Weights of a small GPT-style language model, trained from scratch on English Wikipedia: 3 heads of 32.
Each number is 50 + 10 x the weight over its row's rms, rounded and kept within 0 to 99. Layers, rows and columns count from 0. The size before them is the row's rms in percent of the matrix's.

# gate: layer 8 MLP gate, 192x64, rms 0.444, rows 146-191, columns 0-31
# up: layer 8 MLP up, 192x64, rms 0.469, rows 146-191, columns 0-31
# down: layer 8 MLP down (transposed), 192x64, rms 0.46, rows 146-191, columns 0-31
gate146 094:41 49 16 45 45 48 36 56 57 50 44 53 48 51 51 52 77 43 59 49 54 55 49 57 47 44 51 40 56 42 60 58
up146 093:60 43 53 55 47 69 59 26 23 67 45 44 46 54 57 59 51 55 42 42 53 38 48 41 47 30 60 55 58 64 54 46
down146 089:42 47 48 60 57 59 71 43 45 59 21 48 49 48 64 39 59 49 57 51 58 45 59 58 42 34 55 56 35 38 42 60
gate147 098:64 57 46 58 56 47 70 63 58 32 59 55 61 47 48 57 42 52 38 55 39 38 62 49 37 38 45 67 28 57 37 38
up147 096:57 47 36 53 64 62 57 51 67 53 44 29 45 46 48 62 59 31 50 60 55 28 46 59 53 32 43 34 43 53 52 48
down147 098:44 38 52 44 44 35 44 35 51 58 63 29 50 47 56 59 49 30 40 42 50 67 32 49 50 54 51 37 74 35 52 37
gate148 103:46 49 36 52 46 29 44 39 54 68 48 39 53 45 54 30 71 47 65 52 66 53 63 53 48 53 53 33 59 55 25 47
up148 096:49 51 41 58 36 49 55 48 44 56 53 54 60 69 40 42 59 56 66 54 50 66 59 33 57 60 51 61 73 48 37 60
down148 098:36 42 31 46 59 62 62 49 55 47 56 61 64 47 50 43 49 55 45 31 57 72 57 60 45 44 59 57 56 40 50 50
gate149 105:55 54 37 38 69 65 41 63 32 52 39 54 42 37 43 49 46 59 43 57 29 63 33 48 55 45 32 39 61 41 36 58
up149 113:53 51 47 45 33 60 59 55 43 56 57 57 62 39 46 43 34 56 53 66 57 44 42 53 59 44 50 47 67 40 29 64
down149 115:51 46 40 52 52 62 51 43 61 47 42 44 53 47 51 37 37 53 52 67 50 48 54 58 50 36 45 48 23 58 75 42
gate150 100:44 59 43 33 45 51 39 60 50 49 49 44 57 38 41 46 77 62 46 49 42 61 63 47 53 39 39 52 54 44 62 66
up150 100:50 42 37 57 62 56 56 52 47 21 49 53 60 47 55 43 34 56 41 41 51 47 36 41 36 50 50 39 49 36 46 34
down150 087:42 70 69 57 50 49 53 49 51 41 38 54 38 56 53 39 38 55 53 42 31 47 47 52 57 44 60 49 50 43 49 50
gate151 104:36 64 52 41 59 52 51 40 45 35 34 50 53 67 35 46 44 47 50 62 52 43 43 47 30 59 56 68 49 39 44 56
up151 103:53 45 64 46 44 43 46 37 31 45 38 48 53 53 56 38 39 37 45 54 39 44 28 56 54 48 47 68 56 27 48 45
down151 098:50 42 67 56 42 52 49 51 56 37 64 50 55 60 49 49 44 51 65 52 41 72 50 48 25 51 76 61 38 37 40 52
gate152 099:41 55 49 45 42 46 46 43 59 52 57 41 39 53 32 39 43 47 63 46 53 52 33 62 59 50 36 44 30 52 43 42
up152 104:41 51 55 39 49 49 55 28 39 57 45 42 43 62 53 47 39 61 58 53 43 44 49 43 57 48 62 59 19 57 36 60
down152 104:52 48 47 53 41 59 47 54 48 58 59 45 62 40 35 57 41 32 60 62 54 54 64 51 31 43 57 53 44 44 38 57
gate153 095:65 53 31 49 48 50 57 50 46 53 53 56 46 54 72 43 51 62 48 67 42 72 34 50 43 43 57 58 49 36 69 60
up153 098:47 53 52 46 63 48 69 57 59 53 53 66 40 54 51 54 76 46 40 59 55 47 44 56 53 58 52 71 56 39 60 40
down153 099:47 52 50 48 49 30 37 32 44 49 34 46 49 47 41 31 62 57 53 62 45 62 44 30 47 37 41 42 46 53 62 34
gate154 094:56 27 42 36 56 48 50 57 48 70 60 61 53 48 62 52 32 60 71 47 54 52 38 43 61 55 49 54 53 46 46 54
up154 085:54 63 46 61 39 55 50 48 52 35 42 53 62 63 53 41 58 56 49 48 55 39 46 57 53 57 27 34 57 49 55 48
down154 086:73 54 54 47 49 36 35 53 51 26 36 44 47 41 54 52 56 55 49 62 54 31 52 35 56 63 49 52 47 67 44 47
gate155 103:61 60 60 48 45 59 47 49 50 47 43 48 45 59 44 54 46 53 52 55 60 48 49 61 45 49 43 51 49 33 77 68
up155 097:46 44 45 41 44 39 45 56 68 38 64 57 41 41 64 48 53 60 51 42 30 50 36 62 44 50 59 60 52 62 46 55
down155 099:53 49 51 56 35 55 60 57 60 50 43 53 60 61 60 48 48 43 47 51 58 60 61 37 61 32 64 50 55 68 57 48
gate156 098:53 58 58 50 34 60 56 34 45 47 47 62 42 53 54 44 42 48 43 50 34 59 26 32 55 56 50 50 50 27 41 46
up156 090:38 61 53 38 45 51 62 44 42 35 34 35 38 40 55 53 68 40 43 64 55 41 33 43 68 48 50 64 53 43 64 55
down156 092:37 51 69 48 36 52 58 49 56 49 33 48 47 54 58 43 52 58 53 50 44 46 33 62 43 44 66 65 49 39 42 44
gate157 097:53 51 48 45 30 26 39 40 50 69 44 44 51 38 53 35 57 59 52 44 48 50 57 53 49 65 50 49 42 47 51 73
up157 096:44 62 48 67 47 46 64 34 60 52 59 52 46 31 39 51 61 46 41 55 34 55 59 55 63 52 52 50 39 51 42 50
down157 100:42 44 41 65 36 46 61 25 47 45 47 54 58 65 60 62 52 58 39 74 56 60 37 50 62 41 50 51 57 55 50 36
gate158 096:47 32 49 39 43 40 36 58 62 65 58 47 53 41 42 54 64 35 42 46 40 48 63 51 53 64 58 69 59 52 59 51
up158 096:57 63 48 64 56 66 56 56 43 52 52 60 43 39 66 64 34 58 60 67 46 44 62 63 60 51 44 52 44 43 38 47
down158 094:35 53 36 49 47 43 46 37 38 44 56 67 71 65 42 38 40 50 50 57 61 50 46 48 44 62 47 62 50 34 47 47
gate159 096:44 53 53 55 44 55 57 61 58 33 53 48 57 57 56 44 43 52 58 65 36 42 58 55 52 47 46 35 41 56 36 52
up159 093:43 44 59 45 41 41 38 59 44 63 51 37 58 36 78 49 54 41 47 37 66 57 46 48 48 50 46 40 32 56 46 53
down159 096:47 64 65 57 52 42 46 35 46 50 56 49 57 41 53 55 58 50 41 57 56 51 56 48 35 44 45 57 54 62 52 60
gate160 100:46 38 41 38 54 68 58 57 49 45 57 44 67 41 54 40 52 64 50 71 65 51 53 40 27 59 48 49 55 47 37 28
up160 099:63 55 53 39 43 58 48 37 71 57 56 36 59 50 46 23 39 51 40 30 35 41 59 46 63 38 66 48 40 68 57 48
down160 100:36 65 60 32 50 53 30 55 31 55 46 38 42 37 60 35 57 48 48 53 44 45 61 63 50 49 35 48 44 43 58 74
gate161 116:57 56 43 48 37 58 45 56 55 48 45 66 53 66 49 58 48 69 48 55 36 62 40 52 36 48 58 44 70 50 37 73
up161 112:44 55 31 43 21 43 46 47 58 48 40 54 48 58 39 46 57 62 39 36 44 58 47 31 53 51 54 49 56 50 31 40
down161 109:51 46 52 49 33 56 52 38 55 71 74 35 65 34 46 53 52 61 52 33 41 54 56 56 58 51 59 53 55 45 61 59
gate162 103:31 49 38 46 22 63 42 47 53 44 36 46 48 58 63 44 54 53 52 46 65 50 49 47 44 58 53 36 37 32 40 34
up162 099:38 49 54 63 49 41 50 52 38 49 51 61 18 58 35 39 53 48 58 62 41 58 63 60 54 31 31 43 46 50 55 35
down162 105:58 44 55 51 35 56 52 50 48 43 82 43 31 37 55 51 43 49 45 39 55 64 39 47 44 42 49 49 58 46 47 42
gate163 097:53 53 55 59 52 51 35 53 50 67 47 59 42 39 44 38 60 78 25 54 63 64 49 57 56 48 36 64 34 52 39 58
up163 098:41 47 48 48 57 54 64 43 28 49 58 55 50 64 57 17 60 51 51 45 52 38 64 47 43 48 49 52 53 57 63 37
down163 098:59 54 55 59 52 49 29 67 41 56 30 52 56 61 52 43 30 59 51 41 53 58 63 56 58 62 65 63 33 49 57 59
gate164 109:67 67 55 40 47 42 61 44 49 32 27 56 64 50 46 52 48 57 47 42 43 58 43 49 55 54 48 44 50 60 59 58
up164 099:62 50 53 51 48 49 64 54 61 63 38 49 51 64 36 47 57 48 38 57 47 42 45 52 60 61 45 45 47 41 34 44
down164 101:55 59 45 63 55 62 54 64 46 51 32 40 29 50 68 53 50 41 56 58 42 35 54 39 39 49 39 42 52 44 39 59
gate165 091:63 51 48 39 50 45 31 43 52 54 49 42 56 43 46 45 63 58 67 39 45 56 42 63 37 60 49 53 62 67 45 50
up165 088:58 50 61 27 60 47 46 41 52 35 65 31 50 52 56 61 40 50 76 55 44 42 50 56 62 54 53 61 59 54 30 45
down165 091:54 41 61 40 51 47 71 38 70 52 86 51 53 51 47 53 55 58 59 41 50 36 34 44 37 51 48 56 45 40 51 55
gate166 094:40 49 34 59 62 40 52 31 51 53 61 55 36 47 53 51 54 48 28 46 45 54 55 46 55 56 52 63 40 40 37 74
up166 098:38 43 68 53 45 56 44 56 75 52 33 51 53 52 66 35 66 60 44 48 76 53 50 43 35 50 52 67 69 59 63 44
down166 100:48 78 42 52 34 48 54 68 60 61 52 47 30 47 56 50 62 51 32 44 38 41 48 48 54 62 45 56 45 66 37 49
gate167 099:65 41 31 40 53 53 42 41 46 45 40 52 59 55 59 41 68 42 43 36 54 51 61 32 49 31 58 41 50 56 47 45
up167 095:41 63 61 56 63 39 51 48 34 41 31 66 65 46 59 62 49 47 49 53 37 44 54 52 43 51 42 50 46 51 59 52
down167 101:60 45 34 50 50 54 39 74 52 50 42 55 45 53 45 45 55 33 33 56 47 42 48 35 59 51 40 44 50 54 60 55
gate168 094:53 49 75 40 42 59 37 52 52 50 57 28 51 52 52 39 55 40 37 46 39 50 46 61 52 65 38 47 38 36 46 45
up168 088:56 46 49 53 47 55 48 29 43 63 47 58 53 43 54 52 47 50 74 43 40 49 73 60 33 65 55 62 54 51 58 36
down168 087:55 52 27 47 66 44 65 60 62 43 37 49 45 44 45 63 49 57 47 41 40 36 58 49 67 47 56 54 22 67 51 61
gate169 102:53 69 60 44 52 38 51 51 37 39 35 34 53 49 42 58 58 49 27 58 39 44 50 43 72 50 45 36 34 55 56 52
up169 096:60 25 46 65 69 63 57 41 47 59 41 62 56 57 50 40 57 51 60 39 30 58 54 43 39 53 41 71 47 50 49 38
down169 093:40 57 41 42 60 36 40 46 38 56 40 62 38 66 44 55 59 64 38 49 39 34 50 62 53 59 48 32 77 66 40 41
gate170 103:64 65 28 52 58 33 42 50 61 39 49 51 48 68 57 36 42 41 54 59 49 51 49 36 60 67 69 36 51 50 63 61
up170 102:53 54 46 46 51 52 44 42 54 54 37 48 54 45 29 63 50 50 81 55 68 54 53 56 54 42 40 55 47 46 46 60
down170 102:52 52 59 56 59 46 55 71 57 39 53 58 69 40 62 36 36 42 63 38 63 61 61 54 68 62 46 59 47 61 58 51
gate171 088:55 60 46 45 50 62 48 65 40 46 45 68 43 49 43 34 37 42 57 43 49 59 45 48 48 44 32 61 36 47 34 57
up171 097:50 45 41 39 64 55 42 46 37 48 52 64 64 39 49 54 42 46 49 42 44 63 56 50 40 51 57 42 72 59 49 52
down171 090:53 43 48 52 58 46 50 39 36 50 27 63 37 66 48 31 66 57 53 45 65 57 44 55 48 64 44 69 45 49 47 59
gate172 095:60 50 47 40 50 63 56 44 54 40 34 57 76 74 57 42 45 67 52 30 63 50 45 47 43 63 59 55 44 48 53 62
up172 110:41 38 69 50 63 58 56 53 68 47 40 43 50 28 55 52 71 55 56 48 63 42 39 49 44 36 57 55 68 51 63 48
down172 107:53 44 47 66 33 59 44 50 48 63 45 49 51 31 56 43 41 55 60 36 57 56 49 52 40 62 58 50 58 31 47 60
gate173 110:55 56 60 39 49 52 50 53 53 43 43 35 48 53 33 38 48 45 55 48 50 70 46 42 40 65 51 46 69 36 48 43
up173 100:51 54 64 52 49 38 40 62 43 67 55 33 45 66 53 57 59 53 26 34 46 53 56 50 48 41 47 46 42 58 35 31
down173 102:51 46 65 44 48 56 45 63 54 44 51 49 53 46 49 50 41 38 68 46 46 36 46 51 52 59 54 52 68 48 51 36
gate174 105:49 54 45 49 48 46 53 55 61 43 51 60 43 57 57 60 63 49 41 47 58 48 66 47 46 34 58 44 68 43 35 48
up174 110:59 49 61 51 57 48 47 52 43 48 53 38 64 37 63 28 54 35 57 61 63 55 32 62 67 56 42 59 41 40 61 38
down174 100:71 36 44 47 63 62 64 67 55 52 37 51 43 71 50 55 53 48 38 51 62 50 54 44 69 53 41 49 57 59 35 51
gate175 099:42 50 42 40 38 50 53 55 49 41 51 58 64 35 56 50 61 75 40 55 59 41 51 53 51 58 54 55 36 37 56 44
up175 101:46 42 45 51 49 24 67 54 49 55 68 48 37 62 42 36 43 39 52 52 41 54 62 56 42 62 35 55 66 50 44 43
down175 102:40 40 44 46 53 48 55 71 47 57 51 63 38 58 37 76 41 53 28 47 56 51 56 45 53 49 43 40 39 57 58 63
gate176 100:69 50 45 47 48 38 44 57 41 52 55 72 47 56 61 36 42 58 54 74 57 61 49 51 61 40 57 53 54 44 45 57
up176 095:52 56 47 52 41 54 55 40 49 77 35 66 54 47 67 55 52 51 51 68 38 49 31 46 52 44 40 43 48 53 33 52
down176 092:70 45 40 63 38 46 41 56 49 40 31 32 57 40 52 60 53 45 53 38 36 50 57 42 63 49 52 49 50 46 47 45
gate177 099:63 53 44 38 57 56 58 48 73 42 48 44 59 57 42 50 42 41 54 57 63 59 40 54 65 50 45 59 58 57 32 62
up177 094:44 42 43 57 39 63 60 59 39 51 65 40 54 49 59 31 36 54 49 30 51 42 48 40 52 58 57 46 33 54 47 53
down177 097:35 59 56 65 55 29 33 57 44 63 55 51 39 41 51 67 30 56 32 32 39 41 57 51 43 53 61 47 51 55 56 62
gate178 095:47 62 44 34 46 44 51 31 43 56 62 74 47 49 52 49 44 54 65 62 59 51 55 42 33 58 49 65 62 54 45 47
up178 099:37 67 47 67 57 58 50 29 41 58 56 62 49 63 65 53 50 42 49 53 52 69 64 30 59 58 65 45 32 55 49 56
down178 094:55 47 59 43 41 56 51 50 43 48 77 40 52 33 54 59 56 53 46 44 54 43 45 52 60 63 59 39 55 55 45 49
gate179 099:44 56 39 67 43 60 45 50 49 42 53 46 54 74 34 53 48 57 34 53 47 46 48 53 64 50 61 45 42 49 60 60
up179 099:54 52 41 40 47 46 38 49 59 50 37 56 54 33 65 42 39 46 72 66 60 52 55 45 52 43 43 49 59 71 51 44
down179 091:44 61 48 46 52 34 20 54 46 39 43 60 57 49 70 33 45 50 48 59 58 42 43 51 60 63 56 45 51 38 38 69
gate180 090:68 56 55 28 50 66 34 44 51 56 43 33 51 68 40 47 44 40 68 56 50 59 46 68 64 53 50 51 61 49 50 53
up180 088:52 60 61 54 51 53 55 59 54 41 55 45 56 33 48 57 32 57 47 43 60 63 53 70 34 51 47 37 41 34 54 51
down180 093:37 35 64 44 49 30 54 44 66 44 48 48 50 51 45 37 67 33 66 41 51 52 45 52 38 54 65 48 59 38 52 48
gate181 105:55 74 69 40 30 37 50 29 43 57 61 33 56 54 57 44 52 59 46 45 53 49 54 34 51 56 50 42 57 42 44 46
up181 089:46 69 60 67 49 50 49 47 34 44 58 49 67 44 49 35 52 48 38 45 50 46 61 46 55 56 33 57 60 37 43 49
down181 090:51 43 59 47 46 57 59 36 45 43 23 34 49 52 57 59 38 53 50 54 57 57 57 59 41 35 63 44 62 40 66 35
gate182 092:52 65 57 47 51 59 59 54 59 53 37 57 52 65 58 57 44 53 49 63 63 58 62 52 43 50 58 49 69 69 54 53
up182 100:44 46 37 53 72 55 55 52 40 42 30 45 46 53 61 55 57 60 53 55 56 82 62 50 55 41 49 29 46 59 58 53
down182 107:54 26 38 40 39 43 49 29 65 51 62 52 58 47 48 53 54 57 48 37 63 54 58 65 55 44 47 58 44 46 49 59
gate183 103:48 48 56 50 73 38 56 65 46 49 51 47 49 41 50 61 57 59 42 40 32 62 46 49 56 34 65 58 51 37 35 42
up183 097:75 46 65 45 51 66 50 61 70 42 47 55 63 38 38 26 61 55 53 61 52 44 57 47 52 46 50 52 33 65 45 60
down183 087:32 49 71 39 49 30 30 44 49 54 45 56 31 51 46 51 43 31 50 47 60 43 59 44 57 32 42 52 45 56 48 54
gate184 097:50 47 47 51 41 38 68 61 43 38 37 28 47 33 54 40 40 58 44 45 54 38 67 52 47 66 47 53 63 49 30 31
up184 093:59 56 55 56 47 61 38 63 56 67 58 55 51 53 43 56 59 50 50 55 44 66 53 46 41 27 53 52 29 58 40 54
down184 106:63 53 44 48 60 41 45 37 48 58 59 44 39 57 43 52 38 47 54 54 36 58 43 75 51 47 64 47 34 34 29 47
gate185 097:58 73 28 52 36 53 48 51 53 57 37 55 67 57 57 40 70 59 57 41 39 54 41 53 45 54 61 44 47 40 60 50
up185 099:36 38 39 35 60 36 58 69 48 59 53 69 68 60 41 64 57 61 51 41 42 64 52 51 43 68 49 48 44 43 51 57
down185 103:43 45 56 32 59 67 35 49 45 49 50 45 49 37 61 45 44 43 43 29 67 62 57 41 56 61 44 52 60 48 42 33
gate186 104:68 54 50 38 53 46 53 54 57 43 68 52 37 60 42 50 66 50 39 58 47 41 24 51 50 43 49 34 46 52 36 50
up186 099:45 47 53 64 36 42 44 67 44 44 48 62 33 43 51 51 35 43 22 53 61 62 32 41 41 52 38 49 62 64 50 46
down186 105:50 44 43 54 63 64 59 43 53 47 20 42 52 50 48 31 58 52 52 51 48 54 64 65 50 76 39 56 60 49 54 44
gate187 112:43 58 59 31 47 46 52 56 62 42 41 52 54 67 46 42 53 70 39 28 52 45 44 48 43 53 55 54 62 51 37 48
up187 121:40 61 62 48 39 51 67 43 39 73 39 47 54 66 42 56 60 51 38 53 40 62 50 49 24 37 61 41 67 47 37 47
down187 115:30 37 35 44 46 39 59 43 47 52 34 31 46 44 56 59 49 50 52 50 51 43 38 44 62 46 47 47 59 48 52 43
gate188 107:48 51 40 52 47 43 63 57 52 46 50 56 35 39 79 44 29 34 49 55 57 49 53 47 54 50 47 49 55 54 48 58
up188 099:53 64 54 48 65 28 63 51 49 55 52 56 60 53 49 52 41 59 40 56 60 72 51 45 33 47 71 44 57 65 43 47
down188 095:51 31 40 63 43 56 49 35 36 63 37 21 48 37 57 37 56 42 62 56 30 49 49 52 49 43 45 48 58 48 46 41
gate189 096:55 42 36 30 56 45 44 21 23 43 53 39 55 61 42 48 47 63 48 46 41 52 50 39 55 41 48 45 58 38 37 71
up189 093:61 47 31 64 49 51 41 40 25 60 47 43 56 62 36 52 58 65 43 54 39 46 51 48 45 27 41 41 51 47 57 42
down189 105:50 60 53 54 45 52 43 28 45 57 28 51 44 45 46 43 45 46 64 44 54 54 41 65 54 49 56 59 47 45 51 65
gate190 088:51 62 52 50 60 44 44 26 53 59 74 33 54 40 48 60 54 52 37 48 55 46 60 43 61 44 62 52 35 40 38 41
up190 092:43 44 35 39 67 47 38 43 56 51 68 57 47 51 42 45 47 60 57 47 65 72 34 52 56 58 48 40 50 47 42 47
down190 084:51 48 56 45 47 52 47 34 47 55 78 50 45 48 41 69 35 51 68 57 47 40 51 44 46 58 42 56 48 44 57 69
gate191 096:52 41 51 44 67 44 59 34 63 46 61 36 35 55 40 46 71 60 49 75 41 51 68 44 49 52 54 51 50 50 51 51
up191 090:51 61 52 38 54 44 54 55 46 50 54 46 41 54 58 47 39 41 50 68 32 43 53 50 76 28 44 47 33 45 47 37
down191 090:36 43 33 32 48 41 61 63 46 63 49 54 65 52 44 55 67 58 47 50 58 59 65 43 35 48 47 45 38 45 64 55